config.toml
n_layer = 10
d_model = 224
n_head = 4
n_kv_head = 4
head_dim = 64
d_mlp = 896
vocab_size = 586
activation = "gelu"
norm = "layernorm"
norm_place = "pre"
norm_eps = 1e-06
positions = "learned"
qk_norm = false
attn_scale = 0.125
bias = "none"
tie_embeddings = false
parallel_block = false
init = "normal"
init_std_qkv = 0.0334
init_std_o = 0.00748
init_std_up = 0.0334
init_std_down = 0.00748
optimizer = "soap_variant"
lr = 0.00652
beta1 = 0.95
beta2 = 0.95
weight_decay = 0.1
lr_head = 0.00743
grad_clip = 2.0
warmup_steps = 200
schedule = "wsd"
decay_fraction = 0.55
decay_shape = "linear"
final_lr_fraction = 0.0
batch_tokens = 65536
seq_len = 512
doc_mask = false
train_tokens = 155500000
steps = 2373
dataset = "wikipedia_en"
Each number is 128 + 24 x the weight over its row's rms, rounded and kept within 0 to 255. Layers, rows and columns count from 0. Numbers have three digits each. The size before them is the row's rms in percent of the matrix's.

# layer 5 MLP down (transposed), 896x224, rms 0.146, rows 661-782, columns 168-223
091:144143167132122159081126123107107135100135127146153125165102157135174141092136119167091097108146177097128130176161148133140146119122113116170098129069082140099103112140
098:114100134111115166145119109106103135077105141158153132141114065120148103127111136145112150114159108142117110121119134154096145126162121097101123130090140120114130147107
107:114129105101131120104131146110133129118143115125113099151154122084128146118144075141120123145119101146092116111113155142135101146138121164113129148105158145148077143139
095:101109111126114135139138114149119187111088120143152184117090134135125144159151145125106164131183107139120142091150134134127116162109116109136149128141117108138146097092
107:146132146130107117124152127127113104134065118115141110145144124197147176171127109123113129102120099136147128156142081149110099131066139102142129141125112115145123136092
102:100169128133109093141165136090119145117134161172121128126117127126123128137119174096174148128149137132121141131140114115127164118116106122119140102113091117068165121125
105:128097131079153120078132121106113138125099096151096115135090125143070108103112117110108098093105101105154131178096111144129117100124109104121134136109128151127100126127
110:129116109158090139113140135142109124066144147153146155138122106130158123115137123141106131168138128124137205112153185130126090116096137124151138106091105136107168116144
100:104094106126139125170119154111131120155127151146079112134111095128150112196160111133132136133175106104122132086120094089123091164094138195164129151095138154188163079151
097:141129115111136085124095110160061127128120127149157070109148133112123127118132138126152150150118154165116148099100120133124134088141126146126071134133121106104122135126
105:136104137169143108142122166131095098109164109185143108166128123107141156110098101179087156141105098152111132106126135133139132102119107107120148105113060126160142153114
089:110131123131084145126141074146094133128089146108098121138100102136111138144101145137115124115140143172179130104112132107111170172134137123136177083135123142152118129096
082:132164134147152133162126148122162098111137138059126130079168170164137128115139142161150149117144160142125138107183155125146117188102095115101122121083129133115105098149
098:108113134142142187160142155120155166140133097135106117152133155098143162125156122114113137101108147118169123156148194114118126164133107146133144122123138091166100139147
102:169158159103149161117110094155163121110111132127086131146099109171145129116125085101163123120096120090116136106160125128154102107153130096132112157171113140134110117129
100:129127116111146097100167159128127136157148143133168069144122135144134149115127125092145122113104120152167072148103101144129101098168142136151100099143142168118133101161
078:114115182145107075136129143072140150141119090149137073101133150135146145131105096185127125154154132144120086134125124152080157144092109146152132148130098116128124078142
096:070151130125158121083156129118102100122148111136087099153156117159173146121102140147105145125113145097136134123157092146142071134057120142124154089089103132144116073131
100:085134101094103125101101131079124140118129125116118126161084144143142108135114153145150140135145075093149149144128116166134049125132141111115138130160116128140096137148
094:114111115116146138155122125120179139104169099115165136133116146135135130097133101130118146127164181139142139126116088120149139166137132160100169119143161126125098125144
107:119098120089095117150142177123118168102093130126145096174121092182095175147126156096143141138164150148134142149138144150159148103083130125128154115081112125135142130116
099:179144163129166140133156107090155113130139100159079129120157116104119129123084135129137105113152144174134146124117107161134108148114121157129157130141124166188095144166
103:141146127157127123147103130107162141145109122110123137086105150133173142132155093133119106144151131108166124134096095107102165106162097126123116101082117143136152143178
091:132143118114120099107139118150138096134156115142134113142143148177071081129123119148141124135099165127100147121178143145129168119132112135135147153112138080126152138152
094:128102102094170116136119168122096142107136086105114128158137133135111185134148125129121084096133129160111137134101096136135103122133122128130103152147096159120119117152
104:124136176127130116069124161179138097142125080134126168127168156100122120150140141116147102144115113083178143127165133106153115116110111172118119113163106123083122112123
097:114086100128147110152139145163114142086145135127099124131143129150141157131143128086098143148105123141135138078124074161138109143114166148123127160079141089147145131131
103:139087100078121096139098150154153084099176172107136143139088151116106143135149113129113117162115117105095139125137135142121105157095141117121129128146181151106106096132
112:172101174130114130121112109110158096137134086112134098146137127077103100104094146127125150126144172119091156112137185113171115143142129135130128110148126124135177130125
110:165144132150114104158089117168112126106140138136106114152083139140168148152090090124113098109109117122126122106158133151128127110124145135103115131168151126122178108124
098:156149141151143156138110130096129148159098152125109127148132153098144111116090140125132133111157142115121117139120066150124109128108096122096139136160101160073132149135
101:140082141141139149135157147120099133175161130081163149125076156107101149144132140110120137159129102106148151162123130136144133143106115098121113124096160080179108144173
096:110111150180134117132139115134185091155145128139157148135097126124125150131133173107131170106139135160104089112123104136151146152159132101115130132172128135157142110134
102:066147112109077135121164172129151120156159132098132074127118105142173136140111117121109132136145130105142091139119147130158097114129171110105095120124099139103100113122
095:099151103126138119163098121148139100141096118151116125097119116135135111163118073117120146125102172093125111111166164106122163123111186133126147112103137147169135112166
102:144119118120141118124132123121126109112117167144147125175096145151141161112131151127121082123143104116145141110134120070079138169123120100127109121111117142138140134121
102:138150115140131116130163138161142137116128132109095071144138152102093139109138139139109126128140118129152108156133121105078100138138108116140095115141155079190091116134
097:103114131198114088149117081186106137083142149128120123167135144131105160155121160115152155111131108123157128121145117121106078134159177177128110127130164136132165107134
097:104126105139049123104167119134164120156161156114119113098161109087090132089115141114118139109159180114134121118131165137140098126133153185152129150142137147139116144129
102:131162123153141189134128142152126119156151131135156122120136141154149090148142130147134158103160140104128104116119107100138176130120187126113113097118153096105136150137
094:115133106123083106164160160107134146093145138084116151100148096143112137077148130127131159105108151127139127125133131178138127097117151109086099126181130080146102110146
100:123116124145128158101117166110132120098117172130093151139118085146107122149156105099132125176131101136102109168111095147103144140124118125104151127130127177138132127136
112:124152133129114128095151112110107156125114100112082143110097121140105114129159166120085109072128122127166138135159121119122138156158104170147137122136119110117105110099
102:084130103126156101147116126086115136173136129130106119153110103153123136138176095105155143105121119148123127093119102110149140117113152137153137117175134132160164100111
107:141135153129119152136108155105139122114112128155111119144106125140131140126121104147116156139128099180135115139134139169142098110134143130148110127148121098143125108113
096:121157121164114117149117136140134132132079123159104169116140087131174125153187157148103071124121125153116139099150116054109117121148125111155161109170121141149130164123
106:155109120100138089180088105186128146126135141135104146115104129130077127110169108145153129177137141134150122173105122129163147139130130132089120104125155120157127086089
106:136093141127140147171110113134183127119130113170097161177099164131158105121119134137126105130133112144118112089129091128143168122127066135107143148150133084124122133123
108:147074116152105131161147133115121134111121145114104133143116131095153133148132143110119123120085163155150127165142090127099122110110158109095130114142119113123148099133
094:111121103115099139126138135120125168158112140086109156113116115114133119156131184117161138089131145153152085154109140144120133120118130141094126179122136092153155158121
096:121130150117143129129103139113125148091134127124132088117120107168140098121105143117096085116163139162098098154087101162177124119097183121176100100168181108182107119137
100:115118091154098126120136094143129095142144121112116110170127113140120146124149138127095084114150112136119161130123107135112111143169135102118104150136122120178136126189
097:147123157070130110165148151120122146120181100089100121144120121147055149107106132107117112097120142144128148130135125160145108113111140141095104145149108130127164152140
105:113076176101149147161109132137160093110132085131142117117122140156130136103108113135135131150131136160135157164095093142121091168118142095129160100146133111128145126143
099:149138168125152143120118122124125123132072133111091115145142131139178114105120141141116105144093105154078120151133101125146131110088114126114160149113139140155109154057
105:125128132162079145137131115143141098138135121083116151071126142121137174161104151146151095132155162131133131145123150137117136133139093122109103158138147169145096160079
079:105117131141129131170119120094091156129158113115113143145117119108111078156156127103129133114104086155101149083138106097124143143135104110118123137111120155121152164138
099:118090158140182082140154152148106190118102133116131133133108187149143162144161112173128126120121068137135178143163117147075116134116132082108146080172114123109157144154
102:131129125111127156125123118110143168136111116136096176171134126104164098135114111121102149113120095111105124127122114097120102150125143153116158088119135079089155109123
090:148133163126132115167111127120135088136107119154098122148172094143131127147148140084132151095118175115138128135106120131118122150101146145165148108157138118138120095138
097:150130163102118132149140138136140107098100119129143117177121113131125128162126145114133145154149131145133143091100203114084173132173135102166129136103154087180131132137
102:123084135119103151136112109076147117141142105142106125128151142142114115091116183119168094156142098124150104110132143105140148101088141115123099126102136112076118127137
100:128159150116155133161122110109171112140124133117158103153169154150117101119105146163122119172109141143136116117124122091105129117141121107146133086116140113142145160092
112:169116156112134162117109100143166099160125094146154083176148092074090105101126129156111141133153136101100126130101160126181104129113102119114097124139152148097121147112
112:102092151144124162166110123111141170105159146101123128121160152100110138117129148123131098106132157165128140130102119119129121100129142088126106170122105121123106131102
110:113158101116131140154115173133128129100113127095128129120077140165084123130133114122122108144118151152124093155137116182171087178144106118099106135098127124128136132168
100:118118091144113107177130159152126155082137109185088122123068123140149136070111154081135144129120155099133174139156182111151117101150075129166110124147129164127118129141
101:138157153099128093103142115126122136132083154145170139121103156121149146148169155128132113121100114158150184136121141113063129149147156124144138088077093096107112077172
090:110124136168090126132183130126120128113121089162095149121093134136133151122126122165134125141118141118115113101161142095109120148139117071132114145075082117150093144080
099:137107122130114129147144128144153121138140127104137125155149169095142156088133094147108142127175153072130113152109109136087090155097165110131116153115108093119152114128
100:103114134107134172130118125110091138117115159154158116135111146115103155093141109103120148119146143107130138118107113179108108101156127125132124071100168130165105119154
094:126110167152144121135136120124122150134145142173142167082130140138134152126143131132149133069123130132147152133144085129118124147164102145114183144086121137151082141146
096:119139121151122123099132079104126146130110104117095158093110112113108127128107152073121131162123128174149121115140080136130111134104174108145114134113122072118102189103
102:132167133110120141107156122121093140116124145151099115099119106093156124108104126153130125104182173108132165118156102101154125109082139124125136149175150095152047140147
106:124170188138152112085132126112162096125076114180142112198126104172117113112117088160133163113107117113169117126104133113144135174149110161141126154106181161133129145171
105:191113140103146129124132121143090105104138131146149088161144121089103120125167112120121134121162159122118109118138130133131110162102154125132127143104163141105149135134
112:128113170121137116115131109112121131116109104150098120158162115105149130123103121097106176137135120173150125097134106152109128141154125141125111139120147106167083211100
087:118111146107148163154162121167112159151115140118132129125126100155174134165110145142170107121114133123112134149047155176116114180109151137140150125130129130166142147131
109:133126105112122126117117130119125148152130159169127137137122121069078148106177158082112147160168088140093141103117145103101135077120161120145152148137134144120173102141
100:118169148077116132107159174129144138134118142153063133142141152114136156122123133094111109078132129103131127139075145109130126127101107090150142154113094147154139109121
108:148164188098169099118124143101113122126097130108096128127140131097113128109120100137123135116163163115111105097111142114078136091151099106132159137130156108140095110071
101:143165149142163157164140125128138119098092087132106111139137123103119149167111094121125122095138099132118053161091180189138117170129144117168146147131097078123097142173
093:088127165101117100110129129119102118126100123135104129147115074098099123154102119115159116109161127128095096136142130146144099133147128143110170083111139157153125078109
098:154134145133117153129152111164088119153146150120045082140148121113133113122140149150112122120075101134131143143136181109123116152133112068134129129132128117097173107102
099:088127132145134105134126131156131131082158166122150152140112125109088136154128159104114136116150168113154143144123156154163142098144160083154106133092120125143113108222
102:180113127116123124131109094172147130134120171116105135121161129146115159132142147152167136163100116126106144116116115128140134156094124108133127089127105094137122156115
099:144144144139141156142136122139146079089139135130161150093149113136149140110134155121179134117123137088138125103122126115070106113124148158160101111125147125095097102153
103:120135124125138143151167128108117115164181116100168132130089114161152119097116159155098094097131099170177118098107080120126127104105101149130131164175132129113137159138
095:165138130129109090138120125192166123127132129107123110142124160107092133117108087115093121106145124151128118080147086123132115187087116143062105081143115159141105139078
103:118143146118103153104119129114160149156127152114161140123101188153147142137112118117122149143155125182133095164157160115089191159122156169125113171135133113166156157133
097:135117132099129123169139139143129132142134156123084157111125148095127044120117147129114114100132095147144131135118152113117122072084126095108138095160119163133147151126
099:099100112121121150117101080129111164141171099139135112116143116140099103133083158125148117121101129164128154198151112112143148092116130117125137137087159102064097128123
107:129124140146171148166149078116097084131181141136116104124144181172134156125122115198107100115116113155125163150136133121124117131091149119137119142155132191125120129121
114:136156106141152124136148112101105106133115111099095109127132163146116115064103157104135133129141115096133088132107126106089089128162153101113123111159144167143113176113
095:105143175113150122137132101117153157172127149163157159130101172113098082151156158150083121126168118141159090132119132134164148175141100114144174100138133159083124141105
105:103120106161155088109138090146162123144119132137148147142110120138145094146133110129133122159149108176133112121134109119108141144158124128114112116121107160154151154115
095:127119121148134137097144140166120098134104094126102159109115084090134128177155129190131055135112115110136130143159119102095129125120111127129131101166116104141106142117
099:133148193122155136123097168154130146148143130125096153128111135133125132120123137135124152141138113131157103105136124165144154163096124132113170133137130090084175141156
101:131124150102148099143144136109141157127152162113128161160112139125118078108099124139136100104107175128136155119138155144128178076147111090140152143116090109112135135139
084:096174144087122150138122122126112095097093109115075112139115092143125183102172108156099152135109121118169104119142116118149079167134136126153119131141146121172178130104
093:138128147113078136103144115090105120127128107131152146134102180131105164112097134149152094147154173135123100125108087129161118110141125102114166167084082121133125138125
105:144150150134159146087147136132138154153118153189130131105113155143167099126133092154131099128175115146072122098087093124101126142109146129134149157100136115143122121092
111:117114093131128166151104144091126100139151104097149126111137152131136134096137085155133132098106100127075146153113165173130165163113160095096117142102111125130148108122
107:084134125128169123122125149081121121120126128126171160087112119169136135151141121128099123074108101137149145133094100088159160114190132090145157136128123179170132106088
107:131115168109139127134158139169146122131115141158101120169133126112136122085096159101127117145156163139109112141095104167108109174090106088124109150135135140136141110181
091:084110132102080132121146054126163082096153150095179129149138121115128109135134152115090094137094119121109112133154136103124108143113131104128132130131134117098125103110
101:127117150152126179072099143121149097080131140054076129109094147127117133117134143120101135124127153141136138101148145142156130120148150149177182112134138127142089135115
095:165089119117158108114135097098146130153102103149102159125058143125122108112072105137119126103089116149138105141111101149115121134132128130121150143127139101153178130170
098:142107125087142161118148117137145099094131101083113135134093126112107143113141168100132151175152120146123096167115131140126134163130141108140094135134160104145115114148
091:115139148143171176154095147149152123109145112115141107104134117135145138170129184142107125114169152091122112114131137114124088132117121109144127138053131077116125143128
109:153118161172166133164096100145191179156159106151134085136138130084172123110124151111121155100095096127115159097132156119115123143112131146112099111112116096131194098110
114:121103142110132118136086110129123120136148145156133134167118130191146128121157155157101108119152148148121171117144099113147184160103142127136149183129120133113128107126
100:141121096105107121125170091109177178126136169142142161125143111126081151161120156098131136120131141124166136114099149100132155102129165129142129112132126122129091124122
106:101111127171084161123115113114126153164103108142118068151131184138150160114125118116094143130124197140137146107149111146096140114094164153077091133122102143097130124144
097:138132093126090148133077113130136132168123164120132109167101151094143163132115138151111158109120128124071123122092120122142142171117171115111169157149140165126105128139
105:108126150084058160173129139147154140104115124122089124136149087129128096122090151130126150161135121107184130078121112070086092114108133132143129113084170110115159180110
097:144114158170124098105133147156084132081121125123136133198160164101096145151128131156124138138143154124120120126130122122138128151121168105104124117087115107134146149162
109:135127112142189114152146133135161104074122124111124102176112140151115104126113114108127143150147203136103127107121154088130146109133114109086111110117090140128081115122
095:077110160161109107137113154177148122145121103165158183137146132099127124151123095096119091137137119159121086151098117082151132165106164108082121118116141104089158159092
101:092141142192169093131113167142150153109110114180134118138121126152155148130141159142128117130130107144112099141130177098109097143121106115150112107102142136116093174171
098:122148150145161109117135100121140129090127142116127096131178128136093142106077113162139115143093121137092137128112117127127103177107113113062109150125151103149078106136
094:129109156102097170105103163134171143150144096086121118122105130204125121117097146127118132127135169159157118126124164156112099087153124101107095166137135178124109130161
# layer 5 MLP up, 896x224, rms 0.143, rows 662-783, columns 168-223
106:142131125076107127086136122128113166150155138160117125133134100105138136161119133139152107117085145093107121125127175112121122148106145125148144096127122127101150095149
109:096107127108141174155128124152117101127169116127171181142112084150154146147160145124184150132155150107119168136100134128186133129111117107113126079127112084151121151116
088:178130150114098128134167119107133159102117137153161183143100155105156092131086088144114134130137067103159119112105153098123122120159152161139122134144165081115128148146
108:148145116135106122157147102139102157140144161111108147126103185126140149166115117121125153133107128085150118144118157131148110104120169163124095157128150103102131159180
099:163146135132108128142136125095132144137096171108115145110173115113136108127131147120147144125160111120182101103117118149102141115101136162148128145162126083142100075185
108:121159121144094129035106125136112119124137136158155178098126137094101140154112168122129141093089138134111129154112104147100140120134117096107079114133133103150127120133
098:095101121135105131114122116094113108143127093155128120103116176104087106081146150099123093133143165126123127104119151128160139089087144159118087139151144125119114145144
093:134140154138116138108132097133136142123186134135158106144138135116139128150147139107109139128086156116084153161120150079116151097111123094132093068168078150139138150084
105:102063131173141169140102108116149144138129140096136083156137130122156125152162081115109121112125077118102130134196104147058165170120090180105111115157110145125136124146
106:108129170129152152093096099103108082151117154128125113108132067124166138176132161117129163155101108093120149096144132116128120117122105093089145124153120132119132123099
100:089153116163118174130110156108110112152139100143122064145103107116121125135150114166094125108140098144134133140113165158121160103116093109134120121095097187126098100148
086:126128159116118125123118151149149112167109137105125124148083084101125167115157112201119141105137097074124083149084104104114120118128149153163123104134103145104166117107
106:074153142114157101112121118127126149102153150074144121115123140136140087145084091129121131142141109181114160111092160142128148084166132127107108118141121140141092154096
095:127094119116093127128107120117152100146127150108132130157094158112178130150122093144121149151093129156126131139142097180143080126150128144156123115156130117079137105096
108:156170123110085113132067115134150120132163127175104156133110112137158111142148125113068119127113114132120090130159184107150157150138149136102130135129125110117139113109
090:122152141148142169105089119151150146145140171123101137166150106147138065143139151159143124107128132132153120116177166088147135085150115136078150151149138147130148122149
098:131139158158142155105112087153107175117124099142110160124108129135117127187095148100097122165144106122124180137157148149129148125142142127141120163145157128118129146141
100:116127119145132145146121138136139128158123103124128099135124083112137106143123114149152149173124181091154083137156126127145132132061125175092147128108116123133131159130
101:106153074152144128091128131118132133117123148093104127137136132120106126174140113091085126122101123140143137130115120122127143064153152126141094148164101149135129139107
093:119109182091111141156149122149163115112114152089125158098153140167111138122114089113094078151102159116133132137158134164135140102176116143094087154151138083081124158090
100:083126168119183178103103144097087136098118123138141115107128138127184145121103153140104103145119142111145163162126128121109120093165117109126127109136164092114118107119
105:133131131138119162160121118096110138119175200118142111132123115132142145097131105135118115129117129138098081137134096155143103080106142153141091132064108141106146131139
096:166107140163110096105090173130128141170132136121133103056157084133109122089151148096109123135150108132121101199135103139141129134100137143144148109132166148179145103158
096:139133120092096170128087109141123145152150128154115142150143103141085102153102115075113126146109095098143128127148133114072132143181107112141128144132125156109153143152
103:160125158159098167138157145121110134106144102143185134100101135127142099146124127109136140169128188111098118174129122090117142137126113104129107156130094115122138162134
095:120111112138095113159077102141122116151102146147142111108127103107098120144139112128154127122093147160109132087101138162137084142100127088150142094114190131100141124157
100:130142129131144118092131085120150133122137110128121148137120117159124119157102143141139119127128130163114155128132122151106121093135108096112124131096108134116160114136
108:164148142109068158126125128130143157082152145105143071110140117139129173156123128145146103132100101111109141110116159129158130134143163125128146146133107160140125110129
108:153127143113108124108116095101118132107140162149130116157126139139136089146120123123138098127150136141112122131079132091117132115169118122138129138152135111146155168151
102:107111137123110138150104120153130131114133106093154127109145126149137121129124122136148136148120121102155137160128101130123093124170147159113081113143118133165159081113
105:113154103150101121110100154127090149156124144107162081115159152110121105133121102142121087136123120078168134180109121127181140128101133091129151117117117140121127110109
100:146076144099125152098141095148128101126136087123113081130102114122131077161130103118136133112134131119160107130152126150117154137148134103154129129101166106103125110093
103:115108073078145147136058155085097137131117116112128147105181120146104128096111144158134135141103153133103186148114112157128129132131123147179149147161174126118156145153
098:119131151128140105138117126138120169141116103153113116148140153132124141100119146118137179158149091090161129169097104104133165095155093137148122100188177133108154090113
099:141105144105100134130153118136177163134144104113134135133128116129066145118124150142087134152128129135142133119139159111154117086152134129137129126106132141156132126162
103:133125127139097128154094133124123105136129114125130065106141124109125132137143123136135120112142116115150098124124101131133137101102121134192159144096185119102189138091
094:137126104120123146087113135135133143129107087136143149170117117159116145076113166120134124144112128120141078132111113101173139156119082105076109135135107124131131136110
097:141146140108124127175100119114107145095073118140113136144083114104123119166119130096147123108139106148129149124133128148181125114140153137124150159129127133167119139175
105:112129100117084136069116091116148130137138093118129105153154112128120124114124120094103103129160110157070136129114162126125089092082128078168135082079095125139154117134
103:134134145168185164122139098161142131158155110132124080166131124090096106160129162181141131130136113150148107117130113022097133123120136112132172149125112083129134151134
102:151170148093103117111124161095115153098135098121112154155096115107121125116163117125126124108131151077143139175157173124082172115081137120101113097135115123114079115111
103:161131147112153124114125103088143178172176098126168093125171179121136146111126094098164110127113069160117128139127127117088143124151110112153070137117122129156114129130
099:092088151146130106111128146141119139132108144155106127151124122106152103110125144175135156097147175110122110157177114143136171101140127130122156097150105124110156147116
107:120120141135114140111127100129115110113146103126125135158088158141112128104120119117088149141108127107176118144165146143102142135105122170161092117124107123136138127165
104:160088131134096110138138144146113154148142106110116104110104119169131173113103096161142087137123132136136104141111085183151107118110149117124078159149135145096126143128
101:126155159127131137124093091105129149137153175164140116122101110125118108161112144120090152132141098158095126178115154118110095126156134108101096126101161124124101087091
111:099137136124108110144122161134136158130128089151158135095153171119155139116118109114098169149125092100136147103129154153120102113082142125106147150126105095086151123166
118:121169145120097157152120142093110117091134115116120163147101126154133142133134185159162133155090164151147146120128119164127141111163102144115130115107121151110171129151
092:081129115109095141155065120141108127127126114111116098132094167094135154104138111119156117147103161103113133132207100100090144147136159127130127114154141174159101086152
104:136106105094091127115126134103112140124124149122152119114064174144125156072114120132114167186080122098132129130133111101154139147096119132179157107126101118109135130122
104:097116130108125142081130133163106125149170152195132139139135149150120136112158117125115168112099106111135124100141095127176146102110123161122126137138115184132128139126
099:129140113123161162152110128123117171127120101171134122094100125134162127152163097109113153173131075120101175111097126134133113132146142139160100109126105131112163108120
098:131179138103125135137116150143102120174168098145169168169154176133156145121092136107159114097096126087144110097155067086136130104155140138154136142129094167168118102118
103:137121117175113145145164160121122118164148147139135084139126103108092130164116185106162107128164140127087126098100112149125127151138125135132134116167092117093125110150
102:098071108080148149103142087126149136105131112141175097158122167155115107110176146163126144148096135095100098151155124131138101132189110090136125089139115192161116139091
084:138121148088123111100079110154151134116091111145143125090155168121126153122108135182100094130101118159134113147116111170127129135071163157138130133146115092103108113164
095:120140135163111102107111110132147151131108114157123169152125095103159124167109102082142110139118127100146099073117116110116149110139102153113103128120111141096214111152
098:154120114114127100146110123097097121163168086133165123139099141164160147096133136088104134122118097101090084145153099146119117108119118084124108117097108165143117159101
090:133153128177165110121136099135088155101112139098140155147064165110129110131112108112133127174138092164137125121162128145117147117143158128124092097118113142125145136097
105:078129084129137127117151112153138117141144118145147126161121124138131107118124141116141137114115127087105131088135181143123169112125101158137111185163122150118102137159
096:083107114121142090101123138147162113115143103095133152098080145119112152105136142137158075119138160123146115142170151160118154117101152157148129107129150125159159111147
100:141079087150149116154157104167121127108100116130145130104102171135130130143156107170121101141141102138142156189118109147114145080142132127069073138144118142082145135155
110:162136146118128156128081127085148083115120107148153107142090082120145135113157065125125145130149147136088171167114117151094152139124126102105149169126107133126108152140
103:130119125120093138176128091129104110121099135175127146119124143156084119093117123149087128164107106116097109140181141112210170133150121123086145165164148149130125157093
099:148108102151116152098112122101119137131139152125117087127160110129128125118172112096131130124170151145102155155131180117103145149120132125161132135143147139158145112094
099:109149109132134167128123117157115087125169102161111113121116100171120139090155157104140128186164153095122134100129125127121102106140072115137122136120101125116198171110
097:107119111064098120137146114085179141108144114131111112089102111139156116140161186146090147138148141137107153125129156092111127130110154114094125084158109099139158077122
085:133130107111134127128152140137162167167152120116093128139105105128105120128115129140141173127148104141108102150107113162140109137055123153158115133158137112113142099116
102:098124130148155134068107162066121127113148093168169115130136136114161174137098148112139100083147101156147102148108097141072081126107123142127097119108109153150147140143
096:070119123124099102157120141126126159092129155125160139136116155094118139147121128147108138124114113169125133103135166141148107100152133187161056116118078129126117127143
094:121131106117119168163130131098120115144145086126110149149139079113161118130093103120155117166165099146104163135121146094149162129136143127092084169090137108124102141125
097:123133118130132130113124103143150133125173110127133160089138087162157128094152168147113106105142083116102147119137157168084131136134129116126161112106147116096122120134
107:136108092122134140121094152145107150120158099087126095097143129139172141159130162157108094104134145152106126145155181130149163158093115134105103156135123152130118097096
099:132094118131166121088115105152130117144116120167162159110124073100149157102109153131143159074121129096121094102087129124120111115093118126113107129147114071161097121090
097:132111137100122091145096131077144107149151102151099155119096107082164115129173157103102111113141101122139127139131142157123131094133148111140144131120085160161105115128
109:137123115120120074124106136088150126137152117117128108141095111113169120088140161130185135127051109078104128138116088138109129135161076132120102140124184133105124171158
102:108100069131130117124107100133142108118139132135104150133141129119109088119079096106131140158101166163107137133133132092171133115120163126130107113139100137110134157081
101:101108127157164101099134118130127132139097114134167151134156127088124133162098108137149135108079159097119145095118105125154112108118158149101143149115128088132132131147
101:127127095143164123138151127136102144129126108128132111159132136159139152125170094141158156152146130133143112166093110110179136129182089163109123129128115128129104112108
098:111079174114098123152105161115134153135145126128181158150079111120145112114123101166147129098151140119129120125135085137102144104131158158125127155087131118091114123118
101:098110102106129168114127121109103147152105167165161098179146136166099134070142159128145106121132152153095134154146127126107128123139158116109153102105078068126142158120
097:129130076116143124092134088115123096150117109153136101116144139115129123139117101139105087147086102092125119187133137153135142151090147134157129173143125111143113101099
104:142112161114111096076102103076126120104117100097115126120122113156118143128156159117150162157112148111137153152135108156105129138130129134168094109137147136104117160189
100:120143113124108121154112107132115127165114070153125123139172151139091119089140117135175144156124083113099171189130124149143130156098109179149072094179131098100142074164
098:119149125145140133152144137120108107073119106130164133134126103121134161108092169129129139123124127171165142103189109116108136115128114154140133142183131104149131147113
097:116120135126150146130138085125116140164141135113079102114110146095088142141125173124142142142135165117131069111103133077095171132154070145119104138095184143101144127134
098:136129144125101094114107130165124119084162135082136116154124158100152102146142139139135153130128108155127076131114143182164148106142117120130099134132138083115138133121
097:142147146139106115153140141121114122134147142149105100135108148136138094111163108143174172105107119127124120109150109145116142147140153147137155098145132137116123117113
100:157114105101114101098110083092125111146134123113149132167103121124136183109115129153111122152119175121089116124120123123143117143156131166071143116165117144155130110127
106:090113131100122125122110172123140163159132132122093071153127118130099092126158114144142092107099135152131106184120175143139130103127107152123170144126120116066114121149
111:135115105166119137150169155113141131140150156116094114097112175160123130163155123130137111118139130126163100114131110149094148103153116134142137143126120126091089124182
111:125114126163152147136104104148125105198145116110155152160096110072113103130121115156105136082142170165146092123095139127130143115116105138111137126172168139109155084088
108:129135126130125137127117150112117121119118139134106157105133094160185117156107167109187113125137129156134134117130137155132129164112148117145166100093146128155125090123
098:110125124128133120111120121136139145150122102075152143145145090162146148135133100134107081120094148123118183104135077115105144103091097159105111143119180129129141142106
107:106142163145095123102137147143139152129109154108104074136086108147117146134104134164145125104101120129136118136133140091094123130139155108105162113192095127106112111095
103:142105113100114102153088147148153104110103118140146128124118168094109118136160123127108114130158107143138127142132157127126124122110114055132116180127132187117141127145
100:138112091115129132108117121152187100118142155104131144106150103151143146132075107090156145165105110113137086150093082167139156128123137118140128124082169147080166137113
094:113104156107144145132132178143108136149159110118108125117121149118134120154127067095144170182141120105142164144136143153146124114098151105122135121114140111118109139108
095:151117103169159116130137145165160155080132105141127128129147125101102104109141110128139107128137117164122128146103115103110154081097126094117093084151118132122088169131
091:118156065115111100102103144150135113118119134135105107133113096175135124162169123131073153137136112143152121126157137107122133107147149154085142145115133122086127160106
100:129127095124103114159127141125153127136125100149148115109114091102085152112166161174153160095097129122179109117067137156127147104145106129117132115136148133111141153114
113:140134123103119127115168107131144136106125122154162102098098109114144117144095156117120176121133134123127118174122127203136136128183125108086101177111119130123149141187
104:114117124167128158122126110137137141179123148133113128163113127117140125100096148160114159132109123114131136140161152132101105119096127139109130112110083120127105173123
100:150129135109107111177131125112117121160168127122094104105146124106126128120140164118165119161135116121130113110117104142116119111047154114151140101066150099111123207138
097:119171135133118126122139157146114113161125120166131107083087113114118127110093112141127137151119089139148128161130143131148134153153181130152122106093141122170113088099
097:100091121155144144107120136128101144113111132099100115144137058085107135144145146108121073106128089123107078126115139118094151108136151100117119131131164070103066132151
099:108143114128129111125133135137118159117130131112138132120161082149139155136154110100165105136143125132134141127131106112151134102172156114128173118131163121105115152109
097:115140101094132134092101137162086172099127146133078147112155125140147115166097151160092122137164133105137088112103097122152203116131071160183125148107132178108120114142
087:127107155139147119092141137143091078135106098089147189182132123108159139107115085106145123128124162138127110135128123150115130082174172127165143127146121135108119152116
104:114114130158170146116134134147093126131108103134143129145157085125130105142134102139100143146108133114130145118133178196150132120120113184105107133091124108123133105137
112:091133097129143123074099154105101149105114115187138154136111127181149120113108142145135125108119135133118143100112120145100136133092144138131128150094111171142088101107
094:164135136117143152132125168099152100141107135082134138105122137109111074119121102142128049152141127083088135104160172153154142114069160096087133115134130128140167105121
106:105102137139115131095116087123160134160098123135143136112098134125131101129147089137162142137132047083149132129124098104146129078140121093108114131160126115104122133126
096:167171129148123131113140131154093136168141130154144153103151135096153123142140136200134104145135112153158114069086132158101123111139124105101066110101107141148157098172
104:139139117147159123097113116127160140124131128149118094123161141148121086163135169156140198115123127158121129128119141167113124127149103113113116179101118146118115189127
096:088125174136149121146110119123113135139142157108121083131132133142150100102111157110148121114118110123132152079143111154171153113136116153152153164128096125129096135099
111:085155130076116107138139107095106178134165139148114144099133091154120136123161119103107109177137129135102145098160099135133149124132140136157102122097111154142111129157
098:182107141143136089147139101154127106119116115163120129122094169127132100107121152138120160133138151062103143131127127133119130146115138152134137150148139124087142110120
098:109130105146165130094164076112138163153148152146112148145172141155120128141164105124105109113122099144116169111140083122171186135152104201136123142131125115136171108092
093:163127104137127116134106143112128162165129121111141124113150153122121109112161132126167123139158154104128124095160131114165085085105142132127137077117172061117133132127
097:113104099159117093138136123132157118089106105117147137136157106112129147115109071129102113140109113091158108150118141167147161127083148133143197129096170090130110128096
099:095149137149144137086156102109149137086104128149099119154109101162120154154089115079166113133133114157165128159134129135069116118133128109118178159159110111161084126155